{"n_layer": 9, "d_model": 256, "n_head": 4, "n_kv_head": 4, "head_dim": 64, "d_mlp": 1024, "vocab_size": 568, "activation": "tanh_gelu", "norm": "layernorm", "norm_place": "pre", "norm_eps": 1e-06, "positions": "learned", "qk_norm": false, "attn_scale": 0.125, "bias": "all", "tie_embeddings": true, "parallel_block": false, "init": "normal", "init_std_qkv": 0.0253, "init_std_o": 0.00597, "init_std_up": 0.0253, "init_std_down": 0.00298, "optimizer": "adamw", "lr": 0.00127, "lr_mult_qkv": 0.4, "beta1": 0.9, "beta2": 0.98, "lr_head": 0.00348, "grad_clip": 1.0, "warmup_steps": 414, "schedule": "wsd", "decay_fraction": 1.0, "decay_shape": "linear", "final_lr_fraction": 0.1, "batch_tokens": [16384, 32768, 49152], "seq_len": 768, "doc_mask": true, "train_tokens": 208500000, "steps": 7013, "dataset": "wikipedia_en"}
Each number is 500 + 40 x the weight over its row's rms, rounded and kept within 0 to 999. Layers, rows and columns count from 0. Numbers have three digits each. The size before them is the row's rms in percent of the matrix's.

# layer 3 MLP down (transposed), 1024x256, rms 0.0453, rows 45-99, columns 128-255
094:559508451533499405510478539585572401449466526532507511450528525455480437491539473517445490478499476515570434525533531538500510549445468463499510508538462498548511515541514497533521534513484473573492488553501444483509547469538491510510546425481437462521488528592564561503494464500480431533448495510514453563477539458482498444527542538571456503544474402516517515560501571477502555536424
088:458510522551537499517517427488552491584462548491480517478519496475481503470537537545513504525502547503467452509554519517515571531555520455438541497481474492511455580483562439489496464528498502444461522494524498557516580478546459461454488439523525478556357509559525565534478551470457506484500471495468439473577475517521560562523514399482465468492497503512478513445435556511481451532509
097:486505516519432479504530490430431520482495484491500479548553537442450472456456442577507510492489512482471426504527537483523495518518508556475432582548514493491463472568532522560509452451470475420508472585358439494458484468409558530509488443557539490489524500526505479515455460528474428462545516513520536528518564476520467549471519450532488463539547499458509510428558528507483437509498
116:517535507515513449479476425498450560568429465464530499551467545564475488497530508542480488563539465439516528600474513437498557501499472554515523591527435469481481436520459516555452454494550437503525521495523456543473493452480493483517497508469546489468538445507482500520527527482515498449490515470572450449511500546563537481493502419459484514572539515563473564526504547508533569541449
085:500476495506470515562419550531478474502533516474443453466437563537512487547533484523532518567559507501495478480600571492536498499530451474559481421482476504473460461559469478494542585445495478484529546526455489534551536471470504441469529547519555538406531457462497503485436466560583499526543483490541581544554489541541578516472526473520526447506449524487479540532511519511575459471437
114:489516486496525510441500495524469459462529497452508540510458567457434548466524546484528435431503421545502523416506573500474484516546566474502480519481503500556520428491524478513499514611526463501542436487538490473472459528485500509486486552522497536536503518477572431413467436549485606515423503477507544416529527524498481455585533475507544591554455467455501484489490531502484466489459
097:558496488555502498503492415529483458484467556492488575525536563477541544516522528431429538479427505451499525483484437498515523529472553497427474520465505417526510544566452540448460460450505460451489547533443506503484473517514522490535535565531446447520526586501477506490414540438472434449528501586570481518540585446468504441540513515514380572406553485511483455492504514533490484496500
092:471555466534504546473520479458592524465462503468489489472505403465513478531530506492484506515501474567397604511468521594512587489533510575541491468537528540543479521508500546503456489519520509535501411452481484461481470498532450463476524478475510517482473521430515530488530468473514517396497492455461454506404502480475532529533486529496468503476526542478465517463441520459482539532469
101:542446491502496495441513416467546560575475473492496484555518555478430460558507532500487538558536519475485546461480429474465546523469508565443548613505475479518543543526486556475539423464485509486467491403478508531460472507399464487513544489510505568521544533506491449466528468499505550422493484498536520562481468437470429481578431538566496502529491495476478515453482574494489560492557
098:474520483550447515501528372480479595518502472457511535535523461511454480454521486506455365479562511487449504523515541553467473490547517523531451458521448509558478494431512528508553442501548502502555479534447593481530519511553527494491468565445469530543528522487452497539569475438531519515410507475485535466501543494480493527503559498494459491511515517437541547443503466521466548520524
098:493472449461506464509470555501577533501508473473504493485507496530478489551445508481481509483507481470563541552512497522482604568540518522497559555545528515524550472527582492559487553472532550468552492438504533567529521451404502460576464407441527503530418498493472505530580477530429531421465467531521441543489470483553513485473515530525500497477581445482505456528513535522497447542487
088:449505503546468464528572505490485520567463496464534518562500517438502482461483518571452445478487544424526589449526539503584481481435475444501470478505506563524474451445477520496439539465466449461450497523497481533430489458525510487592581519506523505530521458454463445449438481469533398519433524462562508424515512507494559444442544475421463515489609542523529496446497500521489540453486
081:459433582435447468511413527446428532532498543483601500459425506480489479480431513553532518499423488482486515450436560557492501559535529573484540550533461503513482505520534507510563551544461504497512484550582462529524486480509481477506452427540467516522501539545510514499486460431431508431568537542515486492508489523504497497517461519573500485508443477518502488491535499437591464450502
100:548463508502487570532449580543550491492489563474545564553547493435472520504466497553489537430406405549480543447536539498547517462476488546496480502563554516512516461598493473503563490487490502562455485505531485483497579441493489546464556474487540468530534572482505516531482504509510452527555536521457493494523526519573533441490440481516545493521541555526505459447477482512459524515505
097:466516469469546538520436506522515426522465508440495516498439500505522453564476512510484493455528549498441443505514482486511455526541564471507520532499537520525524497567466558526554516435550515537516523561539492484497506504500535516509420452406503502460429542519521537518440546507551510528523509570503539529412497456522475439549569526510511494477529482495456497536482445549452418494606
114:533559483487499477468349527516559510515475491613498496524492465531462478525549507505534512562504507477520458503517464524438489613512551485496556549457493515446481458510560530474492532531541526470468521471484501534558499495438494508426459424479455517540545463480551503535549460525555476520469556540484418542461459467472466405482574485498475463481487505534534486497418436491509560507507
096:506557469507466470529469400458421490518500476465515468486466440493449433467471548431531433495475541471481571497447538534504458510502524490488515498518494490459511568482464500448435485528500509494488523460516565539491444455466511427451600477463539441509458508512486560518545561486463538469517507479495453493513510485499488561539415535507439552520504497531476481499478522465511549487497
115:536487473460455523505447514482502502510473491458532443460549515446464530442465492533492485465418472575484523435511436543470423571428516570492544552429543561536546611545478533520480512469504529497453463514504494578553591507488443565532562438451491496511451539473569483545490536510508538538488489494460531525510497424479460512449470527508501475536497533512437464476501430516440551525562
119:472524504543513488503515477488572484541446492531493505597508407558454512585484571520530526547431421529522534533495496512519491468521474467464532523422500535551525537516417467545503474465503488564504514473522520519488516464540458481491529526496512463506406512470482494499528547497528464488501492585437405434450554440520544560588466497452497498516469427530510474548501534472516474512609
103:474520435531485472513503527580484594464538482553473496485493540509507509483500567505471427368475546473537474514506488542552489531469465470521434503517445519531546539471502502593456456528469441504548492431515492462493461444545531476596511451576513517502498479555510526477445547464468478477526470512508456466512555539501466455497469521508476527483569552438507549557586478487422466472506
115:506420485534464541522489467496498517577580441562477511566498486499458510517474500444510540462534509482526434563448448480538495549489532524505521590494499499464536500461491454483455488467412566593543423489515533419487488534459531484506531493499571527513414503426516543563527454561460567468529475485545549514432482487446501526477563452555459508470551482518472514504511560546502482516532
100:431612487581523492508464466405550458532490470464540499553534534520490460546524539556516525543439444465467499488511526560463487411502500521508519588451452518474462488534473520553531467484521482537554474442475547497450520483497550559441395505494511496500540570470533460610556535534494538546444530452484527498495476446534519493460511448478502415533460482446550532510488474430531461586520
100:522519511510503486485450404457527468426534524392567516507488568509446400467445528557572480561515483519459515518411515505500463521548529515485513437498428521493539431494508532464516528476408539497511542504534437545509514472527516477500480546499542439546538539531464476481483579531463439477525514422465431446478584502445479517472478501552450531541524511500547393508530532555537501517521
120:590551562450460551574465546494544514553466440513494411510557575484506491470548503465533518474526500461497445509439561440492411529484508442512571515571498518501525482499491521502530491538498517467486457569448452477525498542468450385495405487524523490532591492502452471514540519500569509418475443530486524486475496560475521559470556530502521517482526495521533541437466436480479443542478
109:528454502536526484459463478507503489481501561461462540473519560553580440458456505488503518572519476547464499539431435491473472504527466486474518589443491472465474501550499552570511576463490443482537515506510517459421528489446512529522434602467471544502568546453510546508530500482455544489471502505560492497538408379497494481536432481476501529535511512506456552564440522543493548500542
090:517572506477514491472375433498511471552475468467498422545494531497474494425491496528472466547484499503553500509471513519454499497565461535503514466439399533494470484530586569515508479484540528535596559510494500550558516463503441512398477495532472509455484518509418541494522497549538526513525499506492519585455431506513478584560508547553515481450433563463522494541498530523462517508521
094:484456578451433509471524413413505510527390551474544524515498505489464534539475570515472463491523593505446493483569539529512552488526540390488451542478539395454504573470531507503536480511397491453484465566535537543450451544464438484511522496483440529501514485527462562451487450536494542485510494504376480549500499446504515504559517496456515492473505442535518520414481534505488497498460
104:585483530494436468526496526551494469458484479586480477504491498447481507464541473507524527542488493541525465446449497512462472580500511529492530568493535481484473439540519566462456573591501481482486489512473497474499531511502485507523472448463503432549591498504508453463505527483478508477468483535525472505461423484463506514544437487537533409485485472492515471541504471449499498529483
094:517454521452543500494454500604546509525562492488495512471510595472524545504511464518486556529468545474525472519480455474507500525500540568482531519486447460451500524440436516438508540455612467531557464469517493479526574545540528578451480533428512435521530465464435466495529547470394484497488491515443498494472468511452547468535470467473503464523470483536530482543535473513471497479511
109:525493455542484552536520559468570530433545434569475461517480451530443485574537493518476549545526541503523500544478445556498471571446463545521529511425463543521526493507468497458418521490528447424508442418433521457453530517441482461488459469527498459477574467515464460489589521502575463494438450530477530512517456536543520465491495478564465485483471499567481533480450484450455645529468
088:503442529461447535528518449543481499501475526505505486467471519466504554507501447483485449461450493516425447502453525513449478414495499511540516421473596542433515515438469524453461513501455518507503545548484464517510469546549509500451522510500488577501484472511580551533531513491561510515567498488500505553448520537463479584453525532543516512546551522450491475473479544457510456552473
134:526552488447510565499445525484542449483463531555514518520502528447522451427450562521477553523509464517448395467567502567524540506550465487410441506431469495469525535454501586506472558490387469490502521475476508561460453513570473547451564421543471476496612515531514489460530522517548535550528498435478458456479538562503534433405467581492493545525524443524512539495558466454515516516521
117:495483454539517581489506485481497519511532520533475565496474582499475465440531529538524581534458493481484517510435499512493473532449564530541481478513511515461470477520574479503480532507482584516463449592499465460475431494513445452486498488414512501609508489471471494503513486552492491503533515495470540539555503535563561490558459491535471504459479426582510488521458531461436508460424
100:509530504485506497536522521429486504480452577559510536445509497437479527466509519543467567463483467459505428538509494529545508456518442522494411481495519459473440481497465444460592516434449444416511485479441503519525507507510507563451530436497543568500545487556523531522518545491474566530484487529480556480513509494524530515452554459481488448534513481506434494545523533499545423360497
118:582506532483489510472450481483458516523500527490488503590395571536499459546464472469530504520488515444441526504398560522516512560512503475460526515490510510527431522505537554432531526532560481531552508528473505495511463474541437456469477391534555536440480507490474476506494549479468503489521562513598421481457493528451542498517531466501537488499478484480471505517478478519474457538435
106:514504454485549498561505539513609540511496487527545445486517469485495489542559417506597481531548484544564531477491495493432446528544513451496535567441573480502508497477482502477486493531580571476493537482496465490522539580449468451546459558548479523471530512470512506447535517500561523526439430521506450488480503539539518539463574505534546427500501515523458561514464549472455444482502
086:487484423537480504535483465510454531520492506464497508422514432548534529526510469509516511502447486538481476491516453504544494499474505512520451515510470517506533488420499507504518474551532502494468488525541489467565545509562509574599525470427556487615493519443515489558490519465453469476471503503542515479474576438529520479413479598523448510452498547471524512436572473484461545465489
123:524489450496463520570562478514579579503522506492493491506473495540494582541487470517440503525536545511496481517559464459552503589481511493446537431446523552526541559489467436530485421491497541560533475544497527519503510518536517484576519533560522515517468457531472492567567472433550450454489458508458413462501573440524461516474476473451445516408475535503511560480553503497494485476481
110:575496488479458485457484524551538454503525485497562464548448542563519497536581465444524481542456499554482479460420485516503516625473536447494476543449499487503505482511526538452486572508537462511504532433515525506433455536501477481555495472512549447515529448490450476494533492513530496594452490450576489539457501513483469470505473447425523427513460463519525466496521462450516509519450
094:520548532426481503541515483571473489570498507449511506473562517525537524474503478462476499563581489516486440456487500462503501490459442448494502443543493464498549455502462511546557485387565477520415508500502506506502493520524476509475557489405548501472501560419516538588539533547561546508543519478481486479548605534506486494458461515513475623516534544439537459491528492553488570481555
101:506453521489482555559506492437468552556550483582498501563495495557496534479499524471545552465556549481496491589425401440513496519482492495503509536437462537458523488463500489496527467503441464568575425476506529439510497497499483456490555483491561522508420525466516521548550454529447547514529497494599567540497459454420517544553505499530475494472509485481444495468517574531517417532532
087:462522494549473447491436415513549505510450582429567486535550591447491547456534513497480534424513463474523454529493511445476514519516448499469444516522465464469505545450476537467468477505517495483486483525508458523450431558499505507552492553570564502534508460538526544508529494506414434490540495471484494476501472497447567473482473426476478529628509398519493508530567506461538559505528
090:469509438520494466511503482494467504426485538552554432537430477526471515496455498513526433528457450506545541434583465501602468534455466541474509490468410481534533418525496499495517500504474474552465514446518499492480536461562527515490535433499482562474526545524494463490473513439550402548549525406560460463534528503468513451509507553502437507531473490547443456440543479578533514485415
112:524538525403547499477501455495418483403548481479525506537561514491495578492522538506406502482493445588495537495471463493545467498489469504610488498455462515475525405462475481496453500534535507552496510495563517443459466459442556477468564501478480430524499564440521533535514545522513551479469499486505468424480461460465462542405534494507568559451446566556473515534475530502488511459489
112:516458457495499455498472472532544540540549497475453536443498538484458532525554460445522515496399531465538512501467403486530471535489474453499488505511469553540500566482490445484492519515609472566432488540513462517491542551441547513551467617455541453526502491455529521543442561443526513440470477511457485519493504492510530498491521539451445469508559558530505460496559490495450563548505
092:491531481529477478492435485564512582500535572462518452511509589451480547419554520468483518478481433534487521545501505484567542484489492533486489427534498531466548534420518539509538486408526420473477567504535417498507480450476468492525498556543482477454507517527493527514493537523478499521525463465454541449561527520501537486509416483463508526609478405595516456471591497499471486555484
099:516581447455510480508450517456491508549575558538464536528438553522481498562489508456525479523513526480439462535445512548501477458529506501531517558527504478530521511470482480480500449489400557485520492492490524464500510568471494495430536450478570493447412489483513465414537544550439525527426509500489528583470491517489538456546437495522522508521444436501521443488543501490526455489467
092:481510438499506523502509499522415488546465489474532498569436473494456540492498592488492430539493498520488478448478481513437510465441557541476494479501463455478581512527505464534454506497478484533473507507450517551500519476554514491468432434472470505510448509521497495481400452540560554436478465495568453497562515537469425470495462518462606496512490494497453501519476520509420518501565
092:514423513474515517499522452555428534529601535541421522519497538459411503514464504557469542496615504589463490502476551524497486497532538566522459499502570464477494484544532521555490492503491452474465534543491505452551503563444502515543485510405507503496537539485505559440492405499540556500610476449469541564510512405514450492504464535518520530504454497427510561479531458521478535559517
104:483495565482469534473465438487496426465503487502508532497535461514496523505485492476513481497428489527458510551514460535514480524504527440439469513443519472482499484550495487517600454485486457542505489481479501507508521521577490462485596511452444491493481506484449543498462520515571522517487482424532463442461487503388485546483527547463465536494559484474522493453492483501457504431508
089:472455500468559406462525538475396547505516508494486476572462435456565492509536474519465441480551474508522534481494562521518472517453483550514516508471520525527486486558487448409566471461486502583456582497485489537523486499473531464541504489474573541542600505542514500504497457515450527520565495502523487473472531454606465525561517514509484515526467557547498483458508482379523509508451
105:460497479486561488502467458517513480510534522555517486501552422495558547503489495439538455521442503473484441493470617551543463512528504583561470520538504523571472455531501405477575555431527520483488486518493497557513455519508459469563463479465505563550462480488522520453565555533437494476512494502496424516469512515514536480543547569476542568488480563531385434547463407450508451455504
094:506384449479526520550508484466431486531496479502514502559485509537482532465512537517417494449579476510481536442500499481519504430476446572417557486476547501515487555555497416560458505576525578515450436457529463455414544492468515494538566459477527502518491538439550482533484530452495566442543481473518538533521562523546495544540528431479472506466542441487492513471595476482401542461498
129:528485517515413497506520525482546517480520543571475485432503440586508558494552553522536475504465535534563395529528480552449473527448487589483479453483477491519515495493469457517430488502463492410523539479479474493539471546503472571484543517602518492520540514544476504529450517463514389567511477499488488533483578467519517462500473556461465537508476502482558497500532505540498435466501
099:504545499517474486453473534526516513436488475491531515436549492507509405542557447464507505482565517576482520513534495536495545434514552485469512562500529542530494634501491524412449466500553537529562498513491457509523449486410529461510493610455564448548488550515481551503535472530532438489476498489485494486448517431548562541453507545490496523542530460460577537488499599494503500572464
# layer 3 MLP up, 1024x256, rms 0.0524, rows 46-99, columns 128-255
097:492478463547489563467468484477447485516536436445496465523466578559520527440504465472520495583516516514489561486502459482482516539497470506457558531483545489505505507515489487433557537430539564437455535450477504492532397546526521456563512495464568440510536534555495498425535538505513518519509510517575531495508518557426478432481413520539514369481487545512506510499537541430523561449564
096:505502456434587608465466509500494482477541516534506512460502439572473497572504433469554513509502554570535576456453420522401515510513377516513554485457516450471517452474503483463478480507590538465521557512541504475536526558558475504445473514513501485559514473528491531507484546485533576509486513464503456559422456488506486440401532517593526536520468596477476521544476483526486535436485
125:465485501477629516485488468480486543508566457560460497546487506506505518588479429500512438518542505507465526458492482502488478470510477445545463467508504439466517489488480461558435455504516510457561516489517428520521516537539419471483533507544583481496512498483523471534528501504509481528452521453527448531420533509516537580397528556507466496463420598497488516504415501517564503435434
101:486494503464505511466467559515504521387473479512476506543451562424509501537486527448508484490527586477433535491436478524417484502464531458447536552543592504583491509516493471472489561481492514480533445491485501466474463507436498422548480487453524512533527536550536465454529560532468488463535511523583489477514537495415528448539437517558533498481533471479491540446469555535503451499553
120:471500406526498465507479570492530414471478471489443497464437457519498467501631547485547512476516478507515534530474478493531467525398491425473440583459483486483512434542465558541493567498521505488527507554481480573495550454527514528494564503507503484573529504514500529552551528458468507529492509475490484534487479555513545554461540481511472481479535495545500487518494521462458434471442
088:491561488409558541499445466463486449440511544447531472395475489499445462536516438550585490569571516520490575423478495508455498517452457548513530546527550470474504462513488486470474508398534620477504534488560497478475493528507496501460517536497499429477504505597562501566520545490460542505469524470495469435481493535488511473431429488536553514551455517484609496491515521530542475454489
109:484554450520503408481480557469509528508517471517466472477479514533485507551541444485511522491508448510466474539522516494533514507482453422530530520471552496509524456528487536516558570468502531471502516500525483531514472455468526432539523487529550481478620533618528516548550542456459527506471538470496501415501483554456482552445445461507539435509516463457533523480449529442528495437442
112:509491480516508413496480493487584485476490498473484485503499522493505579523520477429526526449466458506457475496502513488513463460491479477525421562457547535490498535476481555537546527567536476439601477531451461494542534485478433502458525633526516523621585514503524461534540484451525519513483514492535444449467512452475528541522412509476487493485459504515500540505434524552464494498472
093:415570484494520531528498544499505485532563507489513463461452491472472445480508494505543529563430469520480496488517517460550526520433536487521478542491500507513509465526449514525507530464523467429461567462491504565456456520507526497571524532477525507480555525498563472489443459502447518554530492494512489512452489571512517433569502476466485463472468500511454447550502532420504516501479
095:507524539425428502478467522577487487442528563522513512501508523462465496452486500553569390421524537560501493537501542490516506536476449578498425500556489456529502526527470580424538550503438523455501453534481504459421499567475428536467541527566508495505527483533541482563476588460467557467418482532579525489487523519400481488459571499513522513496501509469448545535515555589524484496474
097:501456489507498557503490523543548438433487451499464463471430549484498501547506466511480464489505533558544505385532539493516488447527466412536535520441562557477537463507501534507501516555475482481524481459552439504501512492524448442501490530516587520573503534435547466507548510486522531631522524424526441534481461593487469519460530574539495511493502582442480527511488482474491464475518
079:504515609535440533447487539515478560475481515499500461485575464493506496485487425549542495415577567514512502473485456508489555525514487563496528473506459471494479532483480546465620601418467572462489452499447526491455488537516505466483481496512530461507542501546492478436592471496470531459442521484544546497497521559391530552515525469559597535508529509498479533485426553574509487549468
104:493506424466447505496460478540531493467538503550480470501486524468492586467560440399454531508459499572527528499504500510494499481530431447478501530470525552475517520480469532503513474475524474508546461505535551429560536482458464517478546561527579479490531548478494432540555516425458612493423496500455535491460459432516532581433466564504503440451486498450438470478508467490481539428536
097:486454544553460514482496476578512512489555499504464502551498441521503509465491537530483475449516477545509494486504474498475532517506489585429483489489469435469548489550510543517499454541477466453519506535420533476437507459592377512556559579520542411552528447517487444505402494449467547487476512479548490531490504465551432482526470527468496465500460539536423503494492571501510497532524
100:470544497513559529471439490505572518489550433557472521505470502464464546546526525470544465586479565541450453507490484488488484504466467519488461509436520447545515499529464511474499439533551507430526552486477504513503519535535447517432494549542455500547514492539541492555583543438544533505374521454487399451430531464528485473490446574519501462454488493478522503477462533518474468419501
100:542579491411529517482464563519487455385589520501512545504510553486480444568525506491507499548501575527555473428405465503487464432487487500491548467513579490480483475495534555449541502428527516517508487484534476545530511532507539536481420515470472393499489470487526452473495464508550509542488482472503508465428528574436577521480552497492530484454514531503537488478509479442540471501532
111:482482451560507495482482517577537492468559402581456502518518525563532501455530468427516478549561524492490543487550491459487509477500402520451549555464483476472512451481494518501460480494471529467523510507455459452444503457438461468561487532502483498572541496571551450559501465526496542489423510504566532521499513534403479445457449490535514447445516544525464525542472584505572523476520
119:495491482546497469484471455472499516563479470486461436494511478543491523463558511475526505530496505593521614469540519475512478493473429466476495560456543513493502450502411466514568504542535495403532596504447471456544494491482518473487552554567548466511511499550511495461574501462450545525451532557535464460476503477528513482501424555512490441512521471511540574504475574526489497402511
106:501490451479472556518463552515541445535578494512489583480406574530465471576577460529541442458469574513617485475509516443477529560528573499452499503524560460516467451551512479455542487444449526488492494508531461458522531534460486492541490470558586504449523444517517488482508466540538512475571482541514519548433472570506455484500555540492537525463442488427516525554527506549465431437453
114:504479485462581498508476522477507388544526504453470468563445474440461533542506518461483482552551594544457570461504503476453472463431477445460403571471549399561530461512500468504529512609536466442476561514522490559525490509511468505475484554532491515535512447491511489459480574436550489548445517443533393509483494485537480534471529548515491477513560527488448538521504534572499432486472
107:485557519451533539478474470454467444555484459461484459517483531410441476500499465525513495537529480555507545394497482496457515450492455526482538578471526508467482459551529562475565560526588555492524525505529530451464576498441518476415508530521530485538552502473491469518530574494432512503450524469521466523454422488489522514497440496554559466479467522518412529616401526561509517564476
105:477436447463503556480478516559489520581481474518496432542460440575473475526522534505538505454506558457513518460514504515485509490439475498426520574423582534455519436487504551540455479455548546460585551596468467485443545528411469535527510498571571490430491482498503434474508550528491550523563529513515507578515484466541543481497529506543473478493528546522489565540446511480470456465535
098:464484483501516516513468522563492458493479435502454492554461527505476510509519527494503428583507550518503441515427538479465494472444482454534490565497511490531468465497452539466496521584520469425543542584521482476476529499466446522473439531513499529557503498547544403486529488416537545506460547523562485506454531485485487446472562531535550446430510498495482544489403573514459393434501
118:471510457503535481489483535508485525444553492490438548476462445499457448513577497451558532416518452505538501539528526469506525484399521480435428531485505477498533451554479521544458457411558500508594486592467465515481509462561489549475568523561549490480575519444494495520485492437553477521570505449480528488494511528513526571490475505567540465498537482479515555541504466494463491511508
082:477442506560464413504516569467525528434472526553485543541454447480497516524529487459505510441453496517445493494471522485527499526429508443526450568564507518508505495558465408536440494522474481484462483516425460519462441495486557485560525456461577497540491507541546466448531482456456477503517476502490517456496600503525441562469542491490503464491521477523547463470507538529469448448456
097:492530451468562470486487522507510507515565478507499578517529475590547521471545490509466502513491523460459491539497541487500514462523517514449477546499542436527517504551522502519526450470533508487479496440421475450492471481502521540538501499532524416455453481518526464527499470441496581549474506509507536533472538517478435496448558501539549387493460495502521491557522555424468510476524
087:481506517546453517505481534519524436431499466512451508484424471491464545473541467510558486532497502551492494472401493483493493522482478522491493521518516439555504451565478537469486563531512517416480500592494523495506526518540470508529497529497502455632528497597514480423547548419455522469496501491500401492463509476503482522522440546525512447479468537499520477543475574487456481464448
097:502599471488538537449484544466510461549523501513513482470531523500509485492544465520484535499603451543498515420526524507487562529489463490494490522422509541571470483454494550481528538438451565486564466483504488579463521511541529510494473509562553429504506463477494484456559530455452478508510522425563512466505520536456551478475564510544471507509448535441516571484466497436477446482425
095:459488464458554568484468563470537494448546435559447526489425448484413506645520485484499499568528553490483511524411478551478459513447502500511485501491498477526486515551483558484424496514507488451543439502470490527465522500453497498494420502564465485480524504518506480418577510493575507467460539504522446531469499488482540493501504488573523453472492522464498575464469533505427490489470
078:499498463542532533461477528496540527505525451501513472510481462572498498495477563523490547521534566528471584543529436508501523526466471523434457533468516494518528511516421546516542536415491455464500519478412515432469509510483414515499482531509525456460510466514515500533512479523470619501513519503500502447509455516428544454482458465563534394480541462492425503530520493469478560482558
121:478468489458533550479466515502546519510545476529485484548466524558491574459538489489516531531536479583485533418486447545487482494507440501451415486407569522510493502467523624518511512482492540478491461483487487530522477552562462459493475567519568442583566511556473522465528529476507483497489517527539474490467488519470547467522381525550514432492508503468517554468437516482489469491447
116:464509542533521464500464503540521473495481536468498514565478441496504475525551514544528474457527528490483472538484491463500532486480537517429475576425572500545502436534524533475469438530535500497512524542460474456433560536411508456453432460526488524441539500507523479527458494535579467503553514455563467495452434487505539501454566595481590499412559495489531551539475506517434503507517
097:479537479520507448472452527494491484537510495467468543538498560560545477562580479425594500502500513548511594503473499446497512486537473415416509483428573560437505439523485478535476523507556531535496559458480471484488450507402509494575496469510493498500532485491453511482579499533539510528568486539584505502476486519513582484411475531498519515474482506503548505501470558473549504449460
096:472528516478541490468471512546509489527497452444441532510499564537468491532538498487488492495528515505483476443442545494532504493486504471469472546431492512514525527549516549452538468520517474461534509557498461496468461474468452422501486545596614496483526461499532464502507565477474532517467523450584516440455511556473545512496531537508539458456401534472495512506486534548455465499403
094:481546547536478517489458432528537500505516452541480493482502549531466515507535463492530489497492522621523547486477483486491473475504461451499497511453532451522506540494473519545535492482519519483466464446459464556579512548536469462453498572528444473531528517530549506488567576394558503558427516505533465412477508601449493531507429497535521460497517494433524495466472516555468452456428
100:478524469458559466481477465474469509466618439557466523479496460563504480530492505531517480582542486540499592477406451470445525475505471502493531495513477449497514500482480471458455447471512584492542551481522492520497485519512492512483488486512507473499452508478474508453438486473469511520494529537528485577438520509495458440423524610578513512472408573531427489449437514511485475369482
116:467459510493482613508469506499505473509544502460464618485525461541452526459505470474542443475449524505482491505564494493550500450437507417524493487470498447552494428578395506501514451478584473497536458550477489483508480478513475531521551524490532529541477480460540485527450501455395579570523528492512519396511497470491479545535454539520552428481492531491479518485499485461480490500523
097:469502510473481552484464497512494446489530474482432476504424515596483490538558478516504509545467498546462583493449446527557535528429469425489472470429512497494522500532470547508499541478483443461512510479492464539462481549518459444546452524512542459515521454510485468466499524473481559546495510484576490513442497538496491479549472504472523471435468545496434518538487509495498544455431
099:486601479511544505487514502509486520506556393552454517498555504518522534498501524462557532460582489530471549485513525437429514444518485481439508478421522502468507451459490519560450441541493553496574516562436446493486544492474491474485551562624482519559546533527529500529491483525426460475481539399543470468490540527460542479447490514570488448461544505455509513494406535523486451492441
105:496468438456566468500480520518492438438468527419483549467494448435430518510513476432473480520484582535490546418519541470501510461486486450484447472494525397558485425524490511468463514588510483504474512568507484483525512544555453487525490514542503509547494474503503500473464509449501460516454523433531431413480494565477564543502489493523485440517480492453471558477522535537487477535419
086:477450505484546451505501512510567421492487542515519530545432478516429599528513555535534494503524490534538502460450529467497480530439482519435418508486532524516516458551460500402441452525483506485443513450465525470508492529525478532569461492495477531533570478596560474548462522467426618551488492535496535516437481526476487527393496483545562440518426467464584530424545533551489428528542
087:459531534543589468490467461504477490554552466467480484537475519499477526514503516462496497599537465493448504547404471548525470485491485486529418508499532544554542556485490514558448499580544460459503527512492500557490439460463461512426479558469423540526483521468475506501555449485487557540394532475484510479516491414575508496498458557478533480441549535492536487484495532511412518463549
114:431470455532452506510493549495505469477522444509420540509502513499508491448590494478522466518511493521500537489544562493538488459465508403557450466494510457503483464503462500475465507461433491497486493579506417529490501559462411521541500564565549540494467461535500504474531457484476466565534529486487501491472519588511528531460543529503516438497509544515511538485474484423505490391474
104:477562522512530510465515562493476521564552473466484536505442516514459452516492473502524468551538467577481493449496475527456540465463527509515496461471517459561477495512488553505529515557452500466477497557522538548469489543550499517487422490507473439489493440564508483424553499455496556523441526451516425508443496575457513513538491519602521487468481543475519580467464548479509423459409
102:456468530487558516503451527544575534535550520505495490482437500559450518528537521567564547488531437562429483455479429468517507477440497528460460511475558497486550485539432509484518506513498528431481510495504465483488518508526495466507511519478547446518548490554582452512476568426469610550516515541561527536456509497453478487448481506549577463504525496522533568500496580480515459511521
108:512553498497583508477487491440521434481502505528494533497473498485503565506581442465471484555511517526400549349445480507374488526474478442453477530390515485516496541489496442432479540561522513507489521459484486588488481554492527495525471515520491497510494395556554467506444462486483463512464487500551421536474543547500479521477556525523493487504398540498482513523540527499547508513442
100:518550480466531515494481527453458525481427526483534433501474527435451554480463451550527465538531512531450504457487501453463512426456503552525509492443455485525523426594513566484600585542447541446547508529464538525527490451534488479387533528481524485488512526508512483471510513427384555428432497462545467476493460450477580608502459520487576497511457511501451492553466523526494503490396
098:489552434439595494497491486469539448562475456469513544462524390494521538458577573509537474492472481531461486450483494482462461480472525487451498550466513522443531433510490506497480455550548524487589528494538520525457449478478529560563613526557525509529526477487516481521445485465457514524472485463516487501490535502518544562435556524527483513489474472502511486578477491453559516560467
106:470430438458475506499480428509498444499462478526489494549516509513511536507576543556504410548426584532454545460547510503511464510502413499482488601404527539465510427518485477501511468580569490496524542504481476491497452503461456543501526535522465487498502539486490496490486530496569517578464516540546413444466491468535480500497446566504517440452499557532446499501440492455508518439571
087:503465457463559558538491521538483477508501490559501593522514552453495500562505543507475534436523541553524502488547537482465472512516507452488449460554554440483516530522532525454418481470419482475534464463533482440483564543591451494483528508533455483513527450470612527497450546505576522550496496504530519615445489610429395506425543525499465536493509453454494515507520488470503500471518
109:494505489499501481478493468485627482489450412465466519500498506419523554539589437510550553471511562528449573414554536479502502518502497478512462498421545519492484447463533474477450516539483505490508493435451478511519501498441507451497524579532493511541514518455534474537521560449496468535457507467518447473476460524498546536505486540489487518477537537457570505495480525453541488486497
089:515492538504515547490506550511517505489481522475420449510474488416467503522501546484510439486473470590573509435486445495557491395518531440514445507546501512480500513557481559561511555466465457470487498494496468485461561537548504459497512535462545477593503405532530498467497557426483485513478504551503506411472547485544460531568453530525513525429497538539523520490459537576492424587450
119:477440525546492507449498499508582535451462441492431515505437493504502519455510516514547538458446490552431558366515534512490509471470541477500509490483561466421512452531455545560485566452489491466456527504443436525508487526535524464505514561568597474539539456580552441454464490487482479491535528479526459484486515572477498524517441486514529505499537524450564528534471530453526439514504
098:493484593514504558481477415570435457481518537478508518527510548447466509443498559579489424584494548528518528497499388523513504508378489464445450476488458431531493497501462553483480470500482484445513470541507507496357559527592463530474405501508438477534536438543460488496482503535513467517493513450534492443506499543544461528515418514480486472514462490489439470488539523517434526527530